python train.py --n_head=2 --qk_norm=false --parallel_block=false --init_std_o=0.0 --seq_len=1024 --steps=4292
Each number is 128 + 24 x the weight over its row's rms, rounded and kept within 0 to 255. Layers, rows and columns count from 0. The size above them is the row's rms in percent of the matrix's.

# layer 19 attention query, 256x256, rms 0.158, rows 51-104, columns 128-255
size [ 95  98 102  96 103 102 102  98 103 103 103 102  97 103 101 100  95  93  97 100  97 100 100 101  96  93  98  94  99  97 103  98 103  97 101  96  92 102 101  97  98  96  93 103 105  96  94  92  98 107  96  95  95  93]
[[ 83 138 116 110 124 139 143  71 137 148 123 141 100 134 131 135 155 169 101 124 124 167 150 122 130 148 143 110 106  90 147 134 111 102  85 127 118 137 118  71  95 172 147 163 143 137 126  99 127 139 146  90  95 131  94 152 146 125 111 121 142 115 133 128 124 116  96 119 118 125  70 126 118 120 122 173 150 143 125 115 108 106 122  84 123 143 137 115 150  93 124 157 121  90 133 126 123  81 140 128 121 113 125 144 128 179 149 151 144 145 127 135 117 150 156 133  72 136  74 164  73  91 198 120 136 112 103 132]
 [137 151 181 128 148 101 186 136  70 107 139 143 169 116 116 126 118 103 175 116 172  88 146 135 111 106 116 134 161 155 139 141 137 108 102 166 138 112 165 128  89 101 177 135 132 109 114 108 123 143 180  96 112 154 144 147 164 134 108 153 109 150 130 129 128 162 103 131 146 128  93 142 130 146 152 118 114 171  89 132  96 152 171 155 137 121 129 124  98 119  96 194 109 132 139 109 115 117  99  97 138 121 162 141 170 123 131 138 100 115 172 156 146 141 164 141 153 107 107 136 114 119 110 124 108 132 120 153]
 [142 105 125 151 104 134 125 105 119 118 126 144 142 132 143  88 140 137 148 126  78 131 140 174 105 168 146  85 178  76  98 137  95 137 145 134 129 104  79 140 141 134 109 115 138 157 108 126 151 115 113 112 109 175  98 132 133 123 124 122 132 162 152 127 109 116 138  95 104 121 109 118 146 147 141 157 131  59  85  85 112 152 121  93  65 116 138 145 111 112 146 142 151 130 145 132 129 123 126 137 119 102 176 104 122  76 129  81 130 136 114 113 152 115 164 148 120  82  93 109 169 102 112 131 141 142  95 158]
 [119 107  99 114 138 109  89 158 120 101 163 115 124 165 118  73 135 137 110 130  98 137 115  79 116 143 152 134  98  93  91 158 118 123 138 170 124 105 105 164 100 116 121 145 142 111 104  77 141 172 127 133 118 102 134 148 117 138 118 144  92 136 100 161 135 105  80 150 103 163 158 162 120 148 146 125 139 118 122 186 155 103 128 140 122 104 155 101 134 141 126 164 111 118 139 149 139 168 101 119  92 132 153  75 154 181 120 146 142 137 121 158 149 136 162 141 148 130 121 154 146 100 159 130  97 137  89 100]
 [142 134 137 132  79 130 139 138 136 128  94  95 119 158 121 168 175 138 132 123 106  98 119 128 143 136 147 112 125 184 111 120 166 133 119 144 134 119 134  91 111 109 214  97 174 121 142 115 137 114 118 129 140 150 155 123 113 156 159  95 122 143 137 152 108  82 141 142 141 112 172 123 171 141 160 136 156 110 164 151 118 106 168 141 141 133 130 145 111 138 167 119 149 167 140 129 111 123 148 130 136 103 105 150 152 174 131 120 131 129 102 123 156 162 113 146 129 155 120 155 111 112  91 123 167 123 147 103]
 [113 202 100 104 113  97 119 124 138 114  90 137 137 143 125 135 128 115 164 108 138  99 119  70 159 130 105 110 120 117 173 127  92 112  80  87 169 116 163 176 161 143 120 162 123  89 146 118 141 170 166  91  76 114 121 109 116 117 138 131 148 127 133 118 150 117  97 134 124 171 133 136 147 140 145 122 149 122 134 114 156 112 104 157 105 150 140 135  96 130 127 116 136 111 139 120 117 128 129 124 123  96 148 110 141 105 159 164 161 129 146 121  88 126 142 137 123 141 186 128 112 159 143 127 120 112 111 144]
 [138 116 133 153  91 151 152 144  99 117  97 153  98 127 115 160 128 126 111 130 123 148 138 109 170 153 121  92 147 119 136 129 120  96 127 128 132 117 129 101 129  78 150 118  99 146 153 125 144 167 217 133  96 136 130 121 104 107 162  92 142  72 124 136  87 125  91 148 133 133 117 121 142 106  72 161 170 158 133 134 124 128 171 123 138 124 103 147 154 128 141  93 127 120 135 116 120 133 125 139 148 128  97 112 107 148 128 139 114 101 125 125 164 132 138 141 119 136 105  64 119 113 164 137 122 163 120 104]
 [137 178 151 133 109 123 229 119 152  70 139 158 131 131 132 148 152 153 131  78 146 171 123 113 121 138 147 127 151 149 104  94 139 129 140 125 136 168 126  86  65 104 162 143 122 108 140 119 114 119 148 126 113  71 140 128 151 125 126 175 130 129 132 103 148 126 110 143 124 180  88 105 153 107  96  99 112 114 146 132 112 117 103 110 150 137  85 133 107 123 120 129 133 131 122 166 124 141 138 163 117 121 139 151 141 115 129 137 112 149 164 140 173 107 155 115 136 108 120 118  95 112  76 150 151 133 103 134]
 [149 109 136 116  93 126 117 143 120 134 134  74  76 164 143 119 116 117 114 154 122 132 119 139 109 129  93 144 117 138 117 146  78 139 101 148 110  89 157 152 145  94 130 127 138 142 124 121 135 126 142  56  91 131 118 131 136 123 176 129 106  70 154 127 123 125 126 113 148 126  93 160 128  74  98 177 141 117 104 127 121 145 119 111 155 153 165  68 117 144 149 120 127  76 110 129 122 133 132 135 130 135 146 136 118 168 144 183 127  84 189 136 157 122 164 134 120 157 125 189 128 131 137 112  97 120 118 157]
 [148 118 139 149 136 119 142 116 147 129 102 194  80 131  75 121 129 146 111 129  72 130 135  77 101 138 120 134 147  91 139 148 117 130 145 129 153 145 150 139 128 123 156 129 113 133 166 141 101 145 114 117 123 103 137  91 124 136  98 147 151 135 109 119  80 189 186 169  90 146 133 154 132 133  94 133 149  81  69 167  76 117  88 133 164 143 171 111 134 123 121 140 103  91  95 119 156  93 125 102 119 122 119 177 119 177 146 114 151 127 145 162 111 110 105 131 118 119 133 107 132 155 158 124 109 121 140 154]
 [121 106 111 128 148 137 106 187 155 147 136 140 122  91 109 192 126  90 145 134 116 123 152 142 108 116 149 109 163 173 136 123 115 167 162 172 156  98 159 128 129 122 124 149 110 151  65 166 148 149 111 118 114 148 182 138 128 126 121 137 166 147 143 122 143 136 152 182 116 112 123 108 132  93 151 127 115 109 116 111 117 115 100 108 110 131 100 133 102 160 122  69 107 115 142 135 152 127 120 102 153 122 115 106 105 141 123 114 122 154  93 172 130 153 134 126 146 146 143 115 153  46 131 107 136 114 126 104]
 [136 118  83 153 133  68  98 161 114 165 153 111 111 156 143 121  97 118 127 123 143 111 112  86 121 103 140 119 103 152 125 153 152 127 133 130 102 115 126 139 123 127 119 144 117 137 131 129 127 148 125 105 149 154 111 145 143 100 166  97 150  92 137 148 116 147 127 144 133 174 143  95 111 117 141  79 144 135 104 146 111 106 116  93 168 128 128 143 119 103 108  84 138 142 140 139 119 137 115 138  94 181 158 138 177 132 139  91 132 133 123 125  91 101 140 125 160 161 138 131 130  80 127  90 138 145 128 156]
 [130  71 144  96 109 160 120 143 128 127 113 117 156 167 124 143  83 118 145 112 136 129 114 115 113 156 166  99 105 171 113 129 107 103 173 102 145 167 149 131  92 123 120 150 119 119 140 104 128 135  96 147 107 165 144  90 100 139 146 141 156 107 142 174 132 134  97 147 100 117 114 144 149 141  93  94 161 106 156  90 165 115 174 161 130 144 126  97  90 132 113  98 176 104 132  74 124 127 119  93 118 122 180 140 128 129 132  94 129 133 123 114 109  78 126 135 153  85 147 152  93 126 133 122 160 140 131 150]
 [135 165 154 133 133 171  89 155 143 145 117 103 104 107 157 141 151  84  98 151 121 141 133 166 151 136 166 144 110 172 129 122  97 149  76 124 191 148 145 100 161 124  73 138 116 120 118 137  94 177 146 139 166 116 101  90 120 110 159 132  87 166 108 110  75 119 116 108  72 148 161 124 124 108 174 174 138  92 159 152 135 113 128  94 117 182 150  95  83  78  89 112 132 157 105 131 127 101 121 140 130 124 108 127 189 146 129 105 127 137 117 117 102 114 110 116 134 147 105 100 124 144 164 164 137 140 149 122]
 [136 126 146 141  92 170 115  96 110 139 186 176 111 124 124 148 160 150  92 119 152 136 136 143  90 139 140 111 131 115 173 122 133 135 131 143 124  97 118 120 120 137 103 115 134 131 157 137 102 171 132 119 133 141 105 124 135 103 133 120 153  95 119  97 116 120 114 126 138 125 147 111 110  76  85 142 130 130 135 167 113 128 157 114 112 118 117 164 133 111 119 101 103 112 130  60 153 117 112 129 167 178 118 137 143 171 131 153 126 137  84 148 110 112  50 149 123  75 103 144 118 104 131 130 144  85 132 141]
 [ 80 143 181 157 100 119 138 150 120 109  74  93 128  98 103 136 144 129 132 126 130 128 122 101 101  96 178 124 136 109 106 169 150 144 133 131 131 109 126 127 155 132 142 150 118 150 115 101 169 101 142 179  90 108 101 111 109 155 130 153 116 139 123 171 114 124 141 149 129 137 167 173 143 146 134 161  97 126 127 100 115 147  75 136 132 127  97 104 149 132 127 117 113 182 133 110  93 114 146 117 107 195 164 162 133 125 119 155 100 114 104  67 126 136 101 130 147 123 159 111 132 145  92 155 120 162 148 108]
 [161 123 133 136 126 136 114 109 129 141 180 124 138 100 119  96 114 128 140 115 137 141 139 156  88 101 189  87 141 100 155 122 115 100 143 123  98  81 132 135 134 112 121 121 133 140 115 129 119 129  95 150 182 149 118 135 158 151 115 116  93 112 146 144 112 141  74 112  95 152  73 183 146 123  90  85 129 116 138  86 164 117 125  97 150 134 147 116 133 138  74 115 136 143 128 117 168 172 133 136 102 140 193 132  79 117 126 126 130 135 100 138  83  87 162 144 123 136 121  87 150 169 146 130 141  92 116 115]
 [118 185 109 157 117 103 180 150 141 111 145 111 135  82 123  81 128 100  86 117 100 130 132 103 148 122 124 129 122 116 153 120 130 125  80  95 106 143 171  99 115 146 106 132 122  99 129 128 131 137 119  90 154 129 133 140 177 144 139 109 117 139 140 162  93  82 143 119 130 118 107 114 112 129 186 164 169 142 135 151 152 113 161 140 153 144 131 126 113 118  95 123 106 146 129  97 108 124 135 116  90 122 112 125  91 189 132 115 145 179 173 135  86 135 135 138 151 162 100 101 121 154 151 119 170 134 143 132]
 [ 98 118 125 141  93 142 110  86 138 137 123 113  79 125 127 133 132 116 147 141 142  77 123 195 147 160 150 143 151 121  98 192  97 151 131 145 135 103  83 186 134 142 107 142 111 117 169 132 165 122 114 121 131 149 155 121 150 140 124 138 163  94 133 137 134 134 114 116 139 145 114 115 108 167 135 122 137  68 127 102 137 121 159 151 115 140 166 116 166 144 139 152 137  65 102 168 117 145 131 147 146 100  99 142 125 110 114  93  84 122 168 109  91 146 112 127 141 117 161 131 133 132 149 107 160 132 136 157]
 [118 113 129  79 132 106 140 127 162  94 120 134 110 132 134 161 139 112 118  84 109 125 145 113 145 125 160  92 141 116 122  99 161 118 169 129 126 142 155 140 156  97  79 134 130 110 123 115 134 133 117 135 131 144 127 118 132  88 143 163 119 114  89 127  81 107 184 105 198 102  98 139 171 165 151 124 146 111  59 127 127 140 142 109 134 142 153 149 113 116 134 104 106 113 130 144 119 100  67 145 159 141 115 105 141 126 143 136 150 134 144 137 145 130 167 130 103  95 139 140 111 149 133  91 133 113 125 157]
 [136 137 120 135 112  93  95 118 106  98 142 123 140  87 118 121 108 143 132  99 121 160 124 120 116 160 105 149 145 173 145 123  98 164 152 103 159  87 150 115  92 140 154 136 154 133 134 141 144 155 119 163 107 137 115 129 174  83 142 131 102 180 139 114 103 127  86 140 205 151 137 113 105 134 138 103 124 124 148  93 149 168 168 103 162 101 152 135 130 103  91 143 109 119  99 116 135  86 110  94 152 132 158 140 128 147 160 100 148  90 129 169 117 125  77  89 143 114 153 128 131  72  98 122 162  97 125 109]
 [125 146 138 176 121 146 154 111  70  92 140 137 161 127 113 123 149 121 100 152 150 128  86 143 131 114 106 105 124 137  97  96 111 139 154 125  93  65 122 167 153  98  76 127 136 118 151 125 113  64 126 105 117 107 101 130 176 123 150 147  98 129 143 139 104 117 176 120 163 119 105 137  98 126 122 152 148  97 105 182 124 142 158 102 159 126 141  96 104 119  88 120 153 120 143 132 142 149 118 110 157 116 127 136  90 135 117 114 117 147 104 137 128 121 136 112 143 119 159 152 101 116 105 122 170  97 149 105]
 [183 121 159 101 124 129 144 124  75 136 127 136 125 100 137 133 130 159  74 145 119 106 111 131 121 178 132 148 104 121  95 129 142 146 147 153 107 108 172 115 137 103 115 116 101 121 152 162 146 120 106 117 173 134 109  98 116 175 104 121 124 101 116 113 124 112 111 145 186 143 138  98 135  84 157 101 136 153 103 143 140 122 169 161 129  79 181 128 149 103 150 149 108 112 122 123 110 100 123 112 108 115 130 153 136 111 112  86 119 141 165  98 151  67 130 117 163 111 134 155  97 141 128 126 140 111 119 164]
 [143 135  91 127 106 166 106 156 122 156 128 173  90 122 141 154  89  80 160 110 109 144 142 140 104 164 150 151 146 131 104 171 138 118 132 164 120 104 140 122 129 138 135 135 158  95  65  96 141 104 132 160 126 160 110 124 128 121 140 118 169 123  93 121 179 128 119 114 109 104 131 185  83 134 145  99 140 106 140 150 131  81 100 155 157 143 121 135 149 130 119  71 159 136 110  66 149 113 124 184 132  88  88  84 127 107 107 134 126 137  78 120 162 187 106 119 131 116 112 142 135 106 120 154 147  98 123 145]
 [115 142 107 132 127 155 151 166  92 159  90 105 119 160 133 124 104 105 135 130 125  85 123  80 137 167 115 114 149 132 141 130 107 104 155 114 151 126  85  88 101 119 105  93 149 161 151 111 142 116 110 102 137 153 178 103 149 133 128 120 152 168 121 191 125 154 117 160 147 126 152 117 112 159 101 128 166 122 135 118 147 122 123 134 130 146 127 111  97 117 121 110 177 121 116 140 121 165 137 158 151 134 135 120 145  69 131  95 152 158 113 113  98 135 107 138 192 123 149 130  97 134 148 131  94 102 155 156]
 [133 112 113 143 136 126 112 131 117 108 129 121 158 104  91 108 117  98 117 157 114 135 117 125 136 149 143 144 143  89 163 154 129 101 141 146 160 122 146 151 135 132 147 108  86 131 159 137 145 140 161 115 125 132 125 193 130 160 123 132 117 143 148 132 110  85 171 130 116  94 186 140 116 123 112 134  97  95 134 122 152 101 156  91 100 140 129 128 112 125 169  98 147 105 144 157 142 132 139 130 120 150 152 156 185 146 172 108 128 119 191 140 154 199 129 138 122 153 160 108 133 175 158 131  97  81 104 159]
 [125 147 123 135  88 107 121 126 131 174 133 130 125 134 116 128 155 173 167 132 135 126 127 143 121 115 155  73 121 105 103 140 123  95  78 165 126 152 135 127 158 101 141 152 151 109 135 169 145 147  97 127 155 118 120 128 115 143 112 121 103 103 100 103 165 154 101 104 104  94 105 147  81 124 131 142 126 127 113 148 113 133 158 102 148 142 136 135 162 122 153 146 168  75 146  99 121 100 109 133 121 144 141 137 124  88 142 131 123 124 157 192 139 125 120 139 135  92 100 113 163 126 137 137 120  85 152 119]
 [110 167 132 126 143 126 162 115 129 152  94 139 147 112 175 125 138  69 158 121  90 144  98 127  85 119 118 116 139 121 135 125 138 140 100 144  78  77 112 140 119 107 106 148  62 118 171  89 177 131 137 146 114 147 104 212 117 159 160 134 127  93 114 126 128 161 107 120 130 145 124 133 129 134 134 101 164 105 103 150 142  91 124 131 154 110 123 119 139 163  94 134 110 107 110 125 100 177  98 110 178 123 121 116 146 128 110 153 128 139 143 106 100 134 148 123 114 131 156 113 113 112  82  98 125 151 139  98]
 [149 127 106 128 101 126 139  93 150 118  97 134 153 145 122 144 104 124  69 148 104  73 102 142 119 114 138 148 120 148 157 141 103 123 146 117 159 135 121 125 158 135 109 134 134 120 117 157 119 127 179 106 168 162 110 199 113 122 150 112 137 145 181 122 117  93 127  99 162 116 146 143 169 187  99 124 104 114 109 119 160 128  95 144 122 133 109 123 146 160 113 122 121  87 119 101 126 151 144 120 121  96  79 160  90 175  77 143 162 139 119 166 113  99 158 170 127 110 106 116  97 109 106 156 123 147 121 132]
 [103 180 139 147 102 152 104 116 168 137 109 130 113 118 127 106 151 112  89 122 135 118 135 132  75 153  87 112 167 115  67 118 126 114 126 116 136 122 154 145 128 130 135 161 166 138  95  70 138  98 174 124 146 139 148 149 137 126 159 171 140 138 123 125 137 131 140 141  85  82  93 147  99 132 115 169 151 115 154 134 152 190 129 135  82 114 129 105 148 167 107  94 157 134  90 121 134 180 120 111 139 142 122  91 126 116 122 133 125 115 128 125 100 109 155  95 126 131 138 127 101 120 101 118 116 153 113 135]
 [154  73 121 137 134 160 180 132 162 110 118 130  89 107 111  96 128 139 147 154 144 123 123 159 142  91 113 104 129 150 178  75 112 126 110 119 117 143 102 154 101 128 133 148  94 126  67 152 142  93 146 116 138 110 143 141 103 104 124 147 106  83 127 125  94 137 130 147  81 117 149  89 120 131 163 120 133 129 120 130  89 103 171 105 137 116 111  80  98 158 116 114 121 111 121 125 124 104 141 134 134 104  74  95 154 107 130 101  98 161 136 139 122 112 110 116 101  99 143 120 122  94 134 150 177 143 121  77]
 [162 113 140 136 103 146 136 134 136 111 176  96 151  99 114 174 125 135 144  99  98 115 102 143  88 141 115 125  75 126 154 131 119 133 152 111 156 122 141 107 161 162 132 109 148  81 117 108 131 117 118 169 111 138 144  99 154 106 134 169 147 134  72 174 137 141  73 132 167 119 169 140 107  92 107 135  98 131 124 141 147 105  95 113 107 137 127 130  93 148 141 162 151 128 109 181 127 129 141 103 136 143 142 112 112 123 148 177 103 132  97 142 115  54 137 114 149 119 144 118  86 129 121 145 127 107 136 152]
 [110 107 125 113 158  95 122 129 150 136 118 150 132 155 121 155 116 139 144 110 117 121 111 117 108  99 160 134 164  88 106 146 113  94 120 102 157 104 167 120 105  82 156 116 112 112  99 109 118 134 102 115 144 120 160 152 158 127 118 163 131 173 134 119 163 110 140 148 123 112 153 124 108 100 172 142 124 102 110 157 158 120 114  90 130 144 142 133 143  88 157  79 150  90 148 165 135 162 136 105 113 137 149 137 125 174  90 124  86 109 137 120 127 112  94 144 147 147 163 105 161 161 122 141 157 119 147 100]
 [143 162 142 150 135 161 129 141 151 123  97 136 130 139  99 104 156  88 112 137 153 165 136 113 106 120  98 155 122 116 113 131 152 119 123 137 123 130  84 149  87 113 135 155 109 122 138 152 116 112 120 131 123 167 156  90 108 141 172 128 134 144 126  80 159 108  94 137 131 167 114 107 141 153 121 118 140 178  52  69 116 126 110 180 134 106 150 112 130 115 133 106 123 153 138 140 123 162 101 118 137 127 144 109  80 150  81 144  94 123 137 162  93 140 117 111 128 117 119 107 110 107 137 118 122 141 118 100]
 [142 167  71 128 150 160 132 140 119 109 135 127 149  78  87 121 162 166 126 151 159 161 112 143 154 123 175 139 117 150  97 115 104 101 132 137 128  84 123 127 165 126 121 114 109 140 111 159  97 134 139 138 111 159 141 178  79 123 161 126 106 106 131 150  97  94  78 122 150 101  89 144 125 115 135 124 125  89 102 114 109 129 137 163 143  84 105 134 153 116 180 120 101 128 131 108 145 109 132 160 155 124 114 138 115 156 115 152 111 149 119 137 112 142 136 146 125  94 148  91 178 134 138 143 148  93 151 121]
 [127 102 117 130 186 137  97 110 108  90 123 112  93 120 132 138 152 130 147 111 140 140 122 128 134 106 130 123 177  98  92 112  91 120 112 127 130 155 196 104 105 141 141 119 131 118  90 134 100 121 126 126 121 169 109 126 166 145 105 125 163 139  94 148 104 145 130  99 129 106 111  98 106  90 137 109 133 116 158 132 198 114  95 126 132  98 137 126  99 145 147 149 155 147 115 131 139 148 163 123 159 142 143 123  84 137 134 128 123 105 141 134 123 125 113 124 104 124 134 142 118  92 127 173 148 114  87 141]
 [130 105 107  67 108 139  95 108 116 110 108 174 142 106 171 159 144 104  98 148 110 125 157 100 166 134 112  89  97  75 136 129 127 123 168 119  66 113 169 119 143 143 103 118  80 106 114 112  62 134 105 145 145 144 151 153 101 147  96 129 172 115  93 108 148 142 149 177 112 146 100 120 161 142 133 133 132 150 103 153 134 107 125 119 130 164 134 138 118 170 126 129 141 112 147 146 149  67 148 124 118 125 144 163 136 174 115 143 127 135 141 186 122 125 158 137 119  96 142 185 124 103 108 103 116 118 135 152]
 [119 149 140 163 134  70 101 172 154 157 144 133 105 119 156 157 134 133 154 139  79  90 139 165 113 132 132 134 133  85 145 134 123  81 117 120 126 134 158 134 104 160 164 141 115 166 142 101 138 147 175 121 134 148 128 114 173 133 146 160 160 139 151 164 117 148 139 163 142 166 132 115 109 149 113 196 140 132 128 129 169 118 171 127 149 142  90 112 168 141 151 128 124 102 139 127 118 126 137 115  89 103 100 130 161 133 113 108 108 115  88 154 131 122 118 165 139 178 142  96 147 123 111 111 139 152  88 144]
 [133  87 107 173 158 166  99  80  85 155  96 165 133 135 138 119 121 148 118 107 157 155 128 115 189 113 101 134 147 168 129 138 124 174 146 118 130 104 129 141 126 129 136 106 142 101  78 134 130  83 145 120 112 140 144 124 119 127 119 117 133 126 145 134  89 116 137 150 111 133 102 130 114 133 120 104 144 139 120  97  91 169 109 123 136 128 118 165 134 117 137 137 122 149 104 144 130 118 145 124 182 159 103 113 124 150 131 132 131 103 127 140  98 132 101 144 115 129 109 111 134 126 141 125 169 127 129 150]
 [127 126 136 141 133 110 114 159 106 126 110 138 134 126 121 131  74 129 103 133 122 153 112 167 107 134 151 128 118 160 136  76  88 139 107 116 142 107 111 139 143 131 154  64 147 114 129 116 142 169 127 113 121 135 129 135 148 135 117 115 118 164 137 129 143 114  79 103  93 113 128 131 132 114 138 134 125 157 110 113 125 147 112  93 162 133 147 153 100 123 108 150 146 118 140 125 149 120 108 134 103 118 116 158 127 153 130 132 143 133 132 115  82 157 125 118 120 139 122 110 156  94 166 161 112 104 113 168]
 [128 167 151 109 127 112 123 133 164 167 139 122 149 134 129 131 126 100 136 141 153 105 176 115 153 108 168 165 129 131 136 126 161 135  56 159 126 150 114 103 130 129 155 149 146 149 144 147 144 136 100 109  91 121 102 144 126 103 111 147 153 136 152 117  60 111 152 119 134 114  92 114  86  88 121 131 141 148 116  92  98 164 173 163  56  93 166  91 120 117  95 102 160 161  74 114  91 144 167 146 117 176 107 124 150 121 130 145 138 131 106  80 167 123 100 151 124 124  66 102 109 117 129 147 118 152 154  98]
 [119 126 143 177 103 110  95  85 149 125 126 148 145 149 103 119 116 147 175 158 103 139 150 129 113 137  93 151  97 160 112 137 125 119 133 127 145  93 114 103 114  92  79 121 130 120 152 101 101 142 160  98 137 142 120  99 139  89 123 136  96 179  77 162 117 171 102 142 116 122 124 116 133  77 167 113 141 158 123 148 161 141 123 133 131 161 109 130 113 107 129 122 144 160 162 124 120 149 150 147 142 123 113 106 176 145 167 102 126 124 105 182 100 106 146 133  93 168 144  86 112 147  74 134 119 140 124 124]
 [176  93 137 139 144 173 127 106 141 121 145 132 161 127 139 139 165 110 107 161 116 147 115 161 138 135 112 173 119 147 102  78  91  94  98 153 112 153 103 155 125  93 159  63 137 135 137  87 143 128 148 148 112 119 134 105 123 128 127 139 116 121 135 122 158 129  82 125 117  88 108  80 113  91 159 117 149  99 149 103 110 126 154 154 158 116 121 113  96 150 154 138 135 172 146 131 155 128 156 148 128 118 171 146 109 141 162 162 112 146 162 139 146 159 133 163 151 137 179 160 149 121 141 143 147 160 146 130]
 [142 122 146 104 103 113 161 121 134 144 174 132  92 141 130 111 111 119 141 119 188 134 144 133 129 169 121 125 124 106 116 107 115 138 185 159 132 131 174  90 100 119 129 107 119 104 178 165 128 147 118 130 151 153 116 168 136 156 120 124 135  97  94 142 182 153 117 134 153 146 146 143 117 139 126 171 133 156  80 160  88 137  92 126 100 180 125 119 177 156 129 154 119 142 107 150 208 136 148 131 134 127 163 116 160 106 115 107 146 115 125 121 116 131 147 111 142 108  93 155 107 108 157 158 120 126 139 137]
 [148 151 113  90 142  96 134 174 134  93 170 149  97 120 107 114  91 144  89 125 104 118 104 109 129 108 158 140 124 147 112 137  34  97 160 128 120 152 120 144 103 133 172  92 110 107 143 137 109 150 142 131 138 156 105 130 104 105  73  83 145  98 153 157 136 119 120 163 176 134  90 106 111 137 111 131 131 144 121 133 117  97  94 129 162 149 181 138  91 120 146 130 169 109 165  91 170 106 154  87 111 100 123 113 156 145 134 133 148 126 116  96  93 192 119 105 128 136  94 160 147 153 174 146 108 110 117 106]
 [109 141 105 136 128  89 122 134  90 129 149 111 113 136 143 103  90 152 130 123 143  89 120 134 129 168 120 115 152 113 131 151 117 126 118 138 110  98 103 159  93 126 123  89 176  95  90 161 147 126 118 157 116 112  82 166 141 123 129 135 149 153 146  92 140 127 102 161 138 129 162 153 109 129  94 137  89 138 119  92 160 123 129 139 168 139 124 134  61 170  81 113 166 151 117 126 140 152 104 129 127 134 106 124 128 114 114 135 152  97 175 118 111 120 163 109 147 155 115 153 137 122 164 105 117 137  83 129]
 [117 100 178  85 123 105 137 126 118 111 123 132 103 149  93 145 139 157 124  84 139 121 106 144 109 148 102 152 155  83 144 129 164 168 106 125 152 119 114 110 110 129 160 116  93  84 122 127 124 117 125 128 175  89 123 147 152 107 112  89 140 116  79 111 148 136 116 144 149 104 114 137 135 137 115 122 115 136 125 120 146 107  69 146 167 147 150 179 135 160 115 116 123 149  98 143 105 146 169 100 131 119 152 158 131 161  97 121 142 137 116  88 149 149 124  81  98 133 170 124 126 122 161 114 119 117 130 107]
 [117 119 114 141 147 128 175 117  88 141 123 150 170 141 152 129 140 160 166 108 111 118 122 146 121 124 116 142 115 122  89 104 103 149 158 169 107 117 113 160 112 108 100 152 133 104 114 110 167 137 151 149 120  84 129 159 144 127 140 139 132 156  87  97 113 122 130 105  68 114 150  80 149 141 113 111 146  95 126 119 110  98 154 141 114 153 140 129 149 100  79 157 161 131  92  81 111  94 111 173 133 168 130 156 103 136  87 169 153 137 120 121 109 141 146 102  89 107 154 127 137 150 161 147 132 126 133 149]
 [104 123 158 139 120 116 148 117 131 107 155 126 116 119 116 123 114 121 163 148 107 136 100 136 141  98 130 163 117 157 137 111 162 116 180  85 159 109  83 150 189 127 135 145 100 132 115 144 130 129 125 138 113 114 135 148 139 135  99 112 117 154 130  99 122 146 112 108  88 135 139  81 161 147 118 145 121 112 136 148 141 142 121 144 149 132 113 141 112 129 147 118 121 146 150 116 107 127 129 149  88 169  91  96 141 153 103 115 121 110 116 122 123 120 108 117 115 134  79 178 164 126 134 125 160 111 147 104]
 [105 148 157 111 132  73 154 154 145 157  76 161 147 130 125 161 161 120 126 121 139 110 118  85 158 120 118 140 135 103 148 124 101 151  93  81 154 137 107 114 129 134  94 136 141 108 153 108 133 120 109 147 146 136 129 169 133 143 120 101 122 150 150 132 150 118 101 132 151 112 133 136 127 140 104 111 119 116 172 161 128  97  79 130 156 132  83 112 167 132 144 122 167 141 131 110 133 165  92 129 117 116 148 109 158 115 130 135 153 100 147 167 142 128 126  97 151 166 130 160 110 158 123 127 132 115 125 126]
 [ 76 122  99 138 156 143  85 118  98 148 140 127 153 144 118 130 160 146 172  80  92 147 132 116 109 126 138 121 120  89 160 109 183 141 112 131 187 117  80 122 121 131 120 147 126 130 141 121 137 159 137 134 135 121 135 157 125 119 127 176  99  98  91 133 125 100 102  78 129 132 133 103 147 149 114 122 115 123 126 124 127 145  84 134  93 109 148 141  83 107 106 165 129 156 161 122  83  93 123 161 101 125 109  88 134 123 152 110 157 116 148 142 154 120 114 125 122 104 120 155 123 129 145 130 135 138 166 109]
 [128 102 119 194 129 143 153 143 139  90 133 111 107 121 122 135  84 131  89 105 163  66 137  74 115 125 125 117 181 113 146 145 131 125  89 117 135 138 126 110 138 102 125 140 127 115 111 175 113 119 111 154 104 114 128 143 142 126 180 122 121 138 123 144 127  82  96 221  92 127 110 132 133 124  91  97 134 112 118 165 134 149 153 162 104 127 133 131 136 117 134 118 102 142 130 159 123 131 145 128 157 103 140 146 114 114  95 124 109 140 131 157 152 122  79 116 163 114  91 105 113  95 158 135 143 135 150 121]
 [148 176  94 101 162 122 159 148 142 143 123 149 139 125 137 141  93 143 146 151 145 130 125 163 136 117 139 129 124 125 146 149 122 149 116 160  81 151  97 122 121 131 142  91 142 115 171  81 138 122 152 150 124 131 132 100 129 100 134 121 121 100 135 155  90 113 124  97  86 122 161 113 119 149 119 142  92 159 108 136 154 137  93  97 148 113 138 131 118 117 137 169 121 123 150 186 107 111 117  79 117 161 107  92 112 151 122 142 105 146 131 146 146 132 131 143 105 150 116 100 151 136 141 168 100 106 112 156]
 [136 114 165 171 123 115 117 100 140 129 167 118 131 150 102 118 104 119 106  94 164 143 171 146 135 107 127 123  84 125 162 124 133 138 105 150 115 137 109  93  98 123 102 121 123  97 158 131 130 126 154 119 112  72 122 117 102 163 136 137 104 139 118 154 140 158 106 110 120 126 162 146 127 124 119 149 122 125 171 162 136 118 146 138 105 133 150 120  82 117 112 114 109 188 131 153 172 123 108 113 135 142 108  84 102 103 121 192 112  77 152 140 130  97 120 163  94 131 117 132 121 133 121 114 178 111 157 101]]